Part of a small language model's weights: vocabulary 2915.
Each number is 128 + 32 x the weight over its row's rms, rounded and kept within 0 to 255. Layers, rows and columns count from 0. The size above them is the row's rms in percent of the matrix's.

# layer 6 attention output, 64x64, rms 0.167, rows 0-63, columns 0-63
size [ 96 108 109 106 100  91 101  83 113  86  78  92  79 106 105 129 100  98  92 128 113 104  98  89  99 111  78 114  96  87 108 102  99 109  97 115 110  96 102  93  94 102  88  99  79  98  94  92  95  97  68 110 127  97  92  92  89 113  97 109 103 109  92 100]
[[130  75  69  91 105 170 150 136  52 137 143 111  97  57 125 145 194 197 144 151 160 137 131 141 114 121  81  73 127 130 144 143  92 123 176 141 127 110 151  95 113  91 131 165 119 125 109 107  87 155 111  91 103 111 149 159 118 147  84 119 158  82  89  82]
 [ 47 124 141 107 100 169  98 115 107 115 167 175 108 129 115  98  78  71 106 169 101  96 164 141 127 112 138 101 179  90  73 150 168 118  89 134  83 114 131 139  81 140 125  94 125 168 142 104  81 119 102 168 100 151  79  58 157 169  88 129 139 133 126 137]
 [ 86  86 102  99 114 124 131  99  93 105 101 135 113  99 140  77  54  88 135 184 160 154 136 134 145 208 148  91 150 136 144 144  69 122  70 128 109  80 103 148 116 139 164 127 123 152 115 170 149 151 109  91 144 107 147  99 174 147 122 143 124  63  96  64]
 [139 101 137  94 121 154  99  81 142 113  46 101 127 123 118 120 136 170  97  58 121  76  88 172 119 127 122 158  90 101 139  71 189 160 138 105 132 112  90 139 118 189 150 122 158 126 193 133 138 120  88  77 151  62 134 129 111 115 166 121 108 166  90 119]
 [132  89  80 111 167 146 155 163 133  66 129  86 157 120 114 135 143 146 136 112  88 131 143  85 162 124 198 102 124  59 214  89 158 156  86  99 152  90 132  95 117 118 147  89 116 114 158 173 111 136  79  79 107 143 164  94 130 156 115 168 165 122 156 129]
 [150 141 107 140 141 141  82  96  99 112 164 143 114 152 153 169 191 106 174 170  73 115 104 147 159 148 125 136  78 110 108 124 159 171 176 172 172  73 128 116 114  96  87 112 128 140 112 114  95 134 103 198 106 100 192 142 169  93 116  72 105 143 148 177]
 [156  97  78 128 143  97 137 190 101 100  65  90  86 119 171  95 153 167 141 154 140 146 156 113 133  96 114  86 105  84  87 123 145  96 171 158  75 127 153  94  91 129 165 104 112 131 174  76 119 131  91 182  68  67 114 153 142 144 119 152 163 116 134 157]
 [111  97 160 167 119 148 132 121 114 141 138 130 105 167  87 146 159  78 127 121 101 153 112  92 165 178 108 159 111 112  82 125 139 137  88 134 113  60  72 100 131  92 175 167  93 118 152 145 129 141  77 158 151 132 176  68 173 189 103 123  93 103 177 189]
 [100  65 172  84 155 123 126 127 161 142  91 200 156 165  74 147 209  83 110 159  98 131 173 156  99 132 135 139 100 124 188 126 151 127 109  73  95 115 154 128 155 180 179 141 105 123 151 111 142 110  85  92 167 153 115  96  86 130 123 139 103 125 118 101]
 [ 81 156 134 111 143 138 112  87 122  50 134 135 124 146 162 114 121 107  90  55 132 226 174 147 113 101 154  79 100 110  67 129 149 140 106 169 134 125 130 137 125 127 113 134 150 174 110 120 120 167 121 157 158 143 138 107 207 179 149 118 121  96 176 105]
 [ 84 190 110 105 149 128 161 105 133 143 176 100 141 154 107 162  96 151 123 139 137  79 106 174 128 133 129 147 144 205  79 144 108 146  94 150 133 104 142 142 118 113 108 227 144 141 101  86  64 103 115 143 127 157 167  94  89 185 109  92 115  83 154 142]
 [ 99  86 173 111 179 129 145 133 150  96 163  81 131 106 136 125 136 105 124 139 137 127  79 151  93 224 119 142 169  90 196 105  87 107  98  83 118 122 172 114 107 111 187 121 147 121 101 116  61 128 100  79 102 157 173  99 122 139 119  83 108  99 115 161]
 [ 78 168 116 115  87 174 111  97 120 128  70 173  94 145 100 163 145 118  97  67  85 119 124 135 157 132 128 113  41 118 116 128 110 154 169 130  88 178 158 106 155 128 105  79 105 146 107 140 113  91 136 149 128 173 106 127 175  84 185 127 180  96 155  90]
 [101 188 137 118 130 164 173 141 138 188  98  43 173 145 141 103 147  89 194 179 158 129 143 159  94  87 134 134 104 128 129 148 111  80  98 160 130 142  85 108 143 175 143  99 106  96 191 137 141 184  82 130 127 127 161 124 105 160 144 104 160 148 162 140]
 [134 101 123  94 118 196 146 137  99 155  94 147  95 101  96 182 161 101 138 158 147 108 157 126  56 121  80 134  79 105 178 126  97 158 128 100 140 190 143  90 167 140 126 122 102 118 114 107  75 151 134 122  86 204 123  84 144 121 122 130 130  94 205 148]
 [108 104 146  64  87 106 183 117 133 126  99 207 197 205  92 155 168 103 147 143 158  87 114 155 159 145 183 121 128 157 117 103 133 143  92  82 128 110 137 158 149  80 140 133 132 139 103 138 111  90  82 122 121 148 133  44 142 125 106 150 146 141 158 140]
 [120 156 141  90 145 103  56 127  94 152  80  82 148  88 129  97 175  96 152  79 173  78 153 157 110 146 111 135 123 126 118  94 101 111  92 110  90 156 130 122 141 149 138 146 151  90 213 101  81 131 135 152  93 171 172 114 163 195 117  96 149 114 176 128]
 [171 129 105 153 107 143 125 108 115 174 136  88 138 107 135  74 171  93 131 154  50 149 167 104  99 100 138  95 157  99  95 131 116  92 150 157 159 134 146 176 139 162 159 119 117  84 192 165 158 111  67 145 121 115 113 204 173 118 137  81 187 108 132 131]
 [198 148 107 146 189 156 146  63  61 134 152  95 132 109 226  89 135 117  95 128  73 141 115 106 141 161  98 145 103 128  91 172 115 157  74 171 134 119 103 109 105 162 121 123 113 173  90 148 105 161 179 158  99 131 128 130 139 132 101 108 124 113 102 148]
 [ 74  91 103 119 160 181 114 166 135 182 159 175 157 104 196 155 134 122  86 145 113 177 144 127 108 148 125  84  66 152 124 136 114 124 115 103 138 133 156  77  91 150  32 136 131 135  80  78  95 145 154 114 123 152 107 117 184 122 103 151 126 112 152 103]
 [ 98 178 118 111 145 112 159 155 148 119  65 138 164 107 146 184 188 150 151 123  73 131  94 156  80 141 139 134 172 118 119 140 119 189 204 149 127  94 104 134 118 125 184 133 154 159  87 107  91 121  91 118 117 128 146  81 175 107 174  69  98 155 142 159]
 [142 127 118  86  80 166 116 103 153 209 102 106  87 152 127 131  28 102 124 169 149 127 117 126  90 158  99 153 113 157 158 114  77 151 111 106 138 132 104 107 142 166 122 137 124 101 138 129  92 133 183 144 139 115 124 143 201 100 113 109 206 169 171 139]
 [ 99 113 120 169 160 149 129 169  90 122 100 106 162  92 191 117 162 114  91 139 110 177 148 193 148 126 130  89  99 140 143 170 175  65 150 110 114 140 106 118 113 188  81 123  77 130 117 176 144 118 125 123 182  66 100 139 152 100 154 143 185 150  85 112]
 [ 32 150 120 134 181 145 139  89 126 102  89 156 100 120  78  89 137 105 160 157 152 124  72 140 163 117 136 146  87 156 110 168  57 168 147  72 173 133 105 130 106 125 132 155 146 105 149 157 145  87 124 179 125 143 143  68  98 176 115 152 139  99 120  97]
 [139 197 138 118 104  93 126  90 126 120  92 155 185 116 144 117 196 118 176 169 108 100 106 112 120 144  98  92 129 176 113 108  86 141 165 128 162 114 100 165 164 102 185 158 133 120 178 138 171 147 119 146 117 172 202 100  95 122 126 100  81  77  87 147]
 [ 94  63 132 153  91 123 114  79 144 162 105 112 153 112 112 102 165 193 180 120 151 152 134 170 167 137 151 132 123 109 174 209 131 157 143 140 163  95  98 164  89 192 117 116 115 116 159 180 169 139 141 124 173  95 110 144 137 122 148  83 155 117  62 141]
 [ 89 119 121 116 139 112 110  74 164 178  49 138 123 167 125  80 141 124 141 119 199 132  83  89 109 163 196 128 147 100  86 160 112  99 101 185 114 113 135 162 143 132 187 113 199 152 128 144 124 154 142 122  73  87 125 131 147 158 140 157 125  87 101 141]
 [ 82 111 104 102  81 151 131 188 199  80  68 119  99  79 184 144 132 112 126 140 173 111 139  89 158  91 115 160 119 143 146 117 173 131 169 111 104 147 103 125 114 154  86 102 143 147 174 163  86 175 133 126 105  99 139 107  98 150 120 197 152 187 122 141]
 [150 118 157 120 204 215 179 122 125 155 123 141 153 154 154 160 147  97 117 172 141 136 118 145  89 115 107 152 107  69 109 157  79 114 124 224 106 116 165 162 123 179 152 117  85 119 108  98 150 107  96 110 134 179 101 143  95 116 149 171 136 121 145 102]
 [120 174  70 164 164 116 179 115 163  80 125 152  72 165 134 160 115 160 149  79 134 115 174 109 162 102  90 130 116  94 109 124 145 102 147  82 152 113 129 199 144  86 137 156 158 105 148 152  89 122 143 131 147 168 162 149 207 183 152 111 116 107  81 139]
 [124 141 164 101 164  62  97 100  96 133 165 128 139  84 118  69  91 108 129 194 142 126 179 137  74 133 163  94 112 115 170 152 100  78  57 109  98 111 113 119 142 137 106 133 117 131 186 132 119 155  98 138 130 166 181  94 144 170 125 136 177  62 111 118]
 [102 104 203 109 127  98 108 155 151  96 108 112 114  90  50 169 138 127 142 144  54 149 126 153  70 163  47 152 165 155 160 109 109 149 131 129 101 119 101  93 151 143 156 133 139 124 149  54 125 145  60 112 152 125  85  97 124 136 130  91 163 136 128 125]
 [ 94  89 116 141 189 212 147 113 149 132  93 115 135 195 132 117 114 131 134 125  81 148 165 149 109 160 116 126 197 151 161 139 192 150  97 110 159 137 118  92 129 151 116 109 199 160 154 171 105 122 117 120 112 119 162 114 187 137  57  91 142 118 146  95]
 [ 66 138 112 255 111 128 126 120 154 154 112 151 111  86 129 140 139  76 150 135 119  94 135  70  91 104 141 123 151  96 116 140 117 107 169 155 162 147 130 146 166  97 131 139 131 110 113 128 184 112 120 181  94 187 163  83 162 110 141 132 112  92 134 143]
 [113 135 154  69 132 131 102 110 133 131 149  88  86  62 145 127 137 137 152 194 115 186 114 202 150  89 112 119 112 126 123 166 157 138 177 104 137 158  91 104  83 167  87  82 177 133 125 139 134 136 172 124 128 139 157 199 129 149 170  68 153 153 115  92]
 [172 123 150 109  81 134 100 204 132 131  83 146 136 134 196  69 176 119 186 150  94 141 117 133 145 173  91 124 118 158 157  86 130 143 201  88 110 108  75 141 100 133 142  76 161 130 153 143 114 138 151  90  97 141 103 171 162 117 165 111 154 162 108 157]
 [142 123 139 124 123 182 131 121 119  87 116 153 176 118 168 105 135 129 105  96  71 104  86 153 132 102 112  78 103 124 164  77 131 121 162  73 160  73  90 163 120 116 123 125 161  80 163 140 180  98  95  96 115 213 180 137 125 153 178 156  98  88  93 121]
 [121 149 183 110 169  89  78 126 182  88 105 114 177 127 137 200 172 142 199 130 182 172 173 144 128 127  92 155  74 118 130  76 170 128  90  84 116 157 120 142  96 134 158 112 140 135 125  86 159 103 125 122 117 141 145 121 144 140 183 151  99 120  77  99]
 [126  82 105 171 135  95  76 163 123 132 154 166 113 124 128 169 111 110 180 154 162 160 130 158 149 171 160 119  89 180 170 103 120 149 170  88 161  81 150 114 115 110  76 148 127 173  71 101  84  77 101 158 171 118  57 110 181 153 132 136 135 140 131 115]
 [143 113 140  68 184 131  82 112 150 101 156 131 123 179 111 149 139  77  74 100 129 123 184 135 135 192 110  82 116 162 209 112 160 142  94 100 101 130 132 167 116 171 166 147 109 161 179 105  92 154 102  77 129 128 154 129 136 185  82 122 104 122 113 122]
 [138 102 134 110 143 134 151 124 134 152 153 134  72  92 144 123  99  77 106 132  57 196 152  41 157 118  89 111 123 167 171  70 131 168 143 133 158 165 120  92 108 157 135  56 180 166 140 140 159 148 104 130 110 118  80 143 106 139  88 175 149 127 140 115]
 [125 183 175 131  76 144 151 120 199 183 132 107  84 105 126 152 138  64  92 142  74 167  98 133 122  89 128 107 137 112  58  90 115 132 172 102 147 139  84 148 148 156 101 106 140 124 111 136 191 108 103 149 152 128 125 137 149  83 203  99 164 133 113 141]
 [145 123  93 102 111 129 159 132 200 113  89 120 132 183 150  61 151 174 158 151 132 166 102 129 127 200 150  89 142 126 147 136 101  87 135 170 122  67  94 135  87 139 149 168 101 117 179 140  98 128  92 110  95 119 153 149 191 180 143 116 169  83 122 160]
 [126  69 121 181 102 174 117 151 155 121 114 136  96 135 145 110 153 132 161 143  65  83 125  67 167 165 120  94  99 101 131 115 198 130 162 109 166 145 126 141  48 108 132  99 100 136  87 149 133 159  90 132  86  74 132 129 141  92 115 142 123 169  79 185]
 [106 157 106  77 140 188 142 141 101 117 113 145 120 124 160 181  83 146 111 204 117 115  55 153 103 145  95 169 132 137 133 143 104 135 152 117 167 100 116 123 146 102 111 169  79 114 102  88  64 107  80 135 137 155  69 105 108  70 156 151 147  87 133 178]
 [149  74  97 152 122 161 116 102 149 108 111 112 189 196 187 183 165  91 172 118 157 130 131 144 113 161 101 106  98 148  89  38 192 146 124 168 143 140 117 134  87 109 125 104 122 107 106  75 117  73 130 125 104  90 125 187 129 121 119 127 141 130 132 163]
 [ 59 125 191 186 139 200  83 151  84 150 131  38 133 133 123 141 126 127 119  78 117 132  93 179  88 112 122 134 120 105 121  90 182 149 121 173 123 118 115 152 151 149 115 119 140 125  92 133  94  90 133 153  69 132 106 133 106 129 145  68 150 182 143 129]
 [144  98  59 140  82 178 112 122 129 166  72 150  80 107 126 196 110  87 138  99 146  89 131 133 155 169 163 124 146  94 130 124  82  90 167 106 141 170  90  70 144  62 144 115 159 146 123 137 112 131 141 126 131 127 158 115 208 142 114 100 135  96  68 121]
 [ 87 184 121 135 133 125 108 166 157 132  82 120 134 102 119 111 158 139 164 143 161 139 202 103  70  88  50 103 110 221 128 141 116 140 175  96 143 149 116 129 152 135  73 176 136  83 186 122 161 147 110 115 120 145 153 115 167 151 138 150 170 111 148 119]
 [ 86 143 135 104 115 161 117 121  96 175 181 157 120  57 138 100 122 139 145  58 115 181 121  68 164 130 126 151 131 115 135  86 115 123 161  80 150 155  91  54 107 102  76  67 125 124 140 152 100 149 131 127 130 147 132  78 167 153 133 186 167 119 109  95]
 [ 87  96  89 131 148 202 194 103 171 153 133  99 144 179 152 125 108 119 144 114 124 133 183  82 138 131 106  89  61 125 168 162  92 155  87 174 157 171 185 151 124 128 171 109 122 158  98 149  96 169 118 117 122 154 124 142 131 187  89 116 119  82 115 116]
 [167 135 170 146 121 159 167 164 139 171  73 175 131  94 149 109 119 153 120 117 147 160 152 103 143  87 113 186 216  94 138 150 151  65 144 104  91 137 132 168 147 132 134 124 196 149 143 143 105 105 131 129  91  86  82 137 141 101 131 192 166 155  85 100]
 [139 103 162 133 141 125 128  95  76 104 166 186 187  63 133  94  41  95  78 120  82 119 173 159 132 151  95 187 114 143 121 147 140 137  63 141 122 163 110 114 126 162  80 101 124 139 100 101 117 175 143 130 185 137 118 148 148 149 107 120 177 105 119 121]
 [113 133 109 126 120 104 119  71 198 121 124 141  69 169 144 145 123  91 108 110 152 156  96 140  85 129  99 116 156  72 126  71 117 144 126 124 125  87  81 107 159 177 166 131 160 150 121  93 124 113 181 150 163 123  72 114 205  85 116 100 189 176 120 132]
 [166 167 136  85 123 137 121 120 125 204 113 180  87 100 142 149 143 101 136 125 171 186 144  79 142 194 181 149 102 120 159  95 106 118 160  91 158 171 140 106  84 116 145  77 166 186  62 123 142 134 171 138 106 118 114 142 130 142 106 163 181 105 134 142]
 [164  85 146 182 103 122 175  95 114 128 138  77 125 168 108 159 156 127 170 139 166 137  67 118 145 124 151 152  51 136 170 131 135 167  81 106 185 102 136 148 175 135 136 152  99 113 168 158 180 137  94 122 125 195 166 103 122 124 173 108 113  92  89 158]
 [179 134 137 117 159  94 180 178 161 178  87 153 120 130 119 113 111 158 101 144  95  82  94 128  63  99 187 109 121 141 121  87  89  84 136  78 140 152 142 194 140 106 177 159 136 101  76  68 102 115 109 173  83 128 150  88  95 113 105 124 130 127 122 144]
 [107 172 105  95 135 149  93 174 166 182 108 131 148  71 156 112 129 135  91 105  97 140 141 106 102 191 179 105  89 131 131 143  69 102 155  64 162 186 174  98  86 134  65 128 143 138 116 122  99 130 155 125 107 126 171 140 192  97 152 121 166 117 158 142]
 [ 82 124  98 152 119 146 105  86 145  73  79 132 165 129 166 140 114 104 159 129  81 107  81  68  74  66 145 128  97 187 160  73 157 133  93 187 151 104 112 113 154 139 125 131 182 127  96  83 138 147  96 180 102 150 114 128 146 122  89  92 130 152 167 132]
 [156  56 136 113  86 136 134 135 171 180 184  99 119 132 135  91 135 122 148  78 177 102 126 135 137  82 115 113 135 117  50 148  84 116 102  65 107 156 116 147 121  86 147 127 199 107 161 104  81 132 118 123  64  78 135 124 142 166 126 109  78 122 105 132]
 [147 147  78 105 169  63 159  71 150 180 143 120 126 147 121 121  71 135 156 137 121 127 210 165 113 132 149 101 113 176 159 105 112  87 117 122 124  90 103 150 137 131 152 137 202 199 139  92 113 122 124 148 118  89 111 140 148 181 124 123 143  90  58 110]
 [157 131 116 109 111 100 137 151  94  91 196 119 199 139 119 134 144  49  51 151 125  68 144 121 127 112 104 103 133 153 154 120 141 142  69  60  91  95 161 150 157 109 115 123  76 125 179 132 113  90 113 132 162 100  99 121 123 142  85 101 183 154 130 134]
 [127 149  83  95 132 175 139 131  68 199  83 114  91 153 118  73 169 113 131  94 123 121 164 129 190 143  69  92  79 160 140 142 172  80 167  94 122 146 145 139 162 147  99 163 146 107 120 129  67 137 112  89 118 112 128 142 125 107 125 153 137 184  97  72]
 [125 136 138 162 167 149 166 188 118 144  86 185 136 126 123 132 106 104 110  72 142 200 169  97  97 162 117 122  51 195 125 152 102 165 109  91 129 144 148 127 155 133  89 167 157 147  76  84  86 119 104 115 150 115 128 103 162 129 131 116 180 184 138 100]]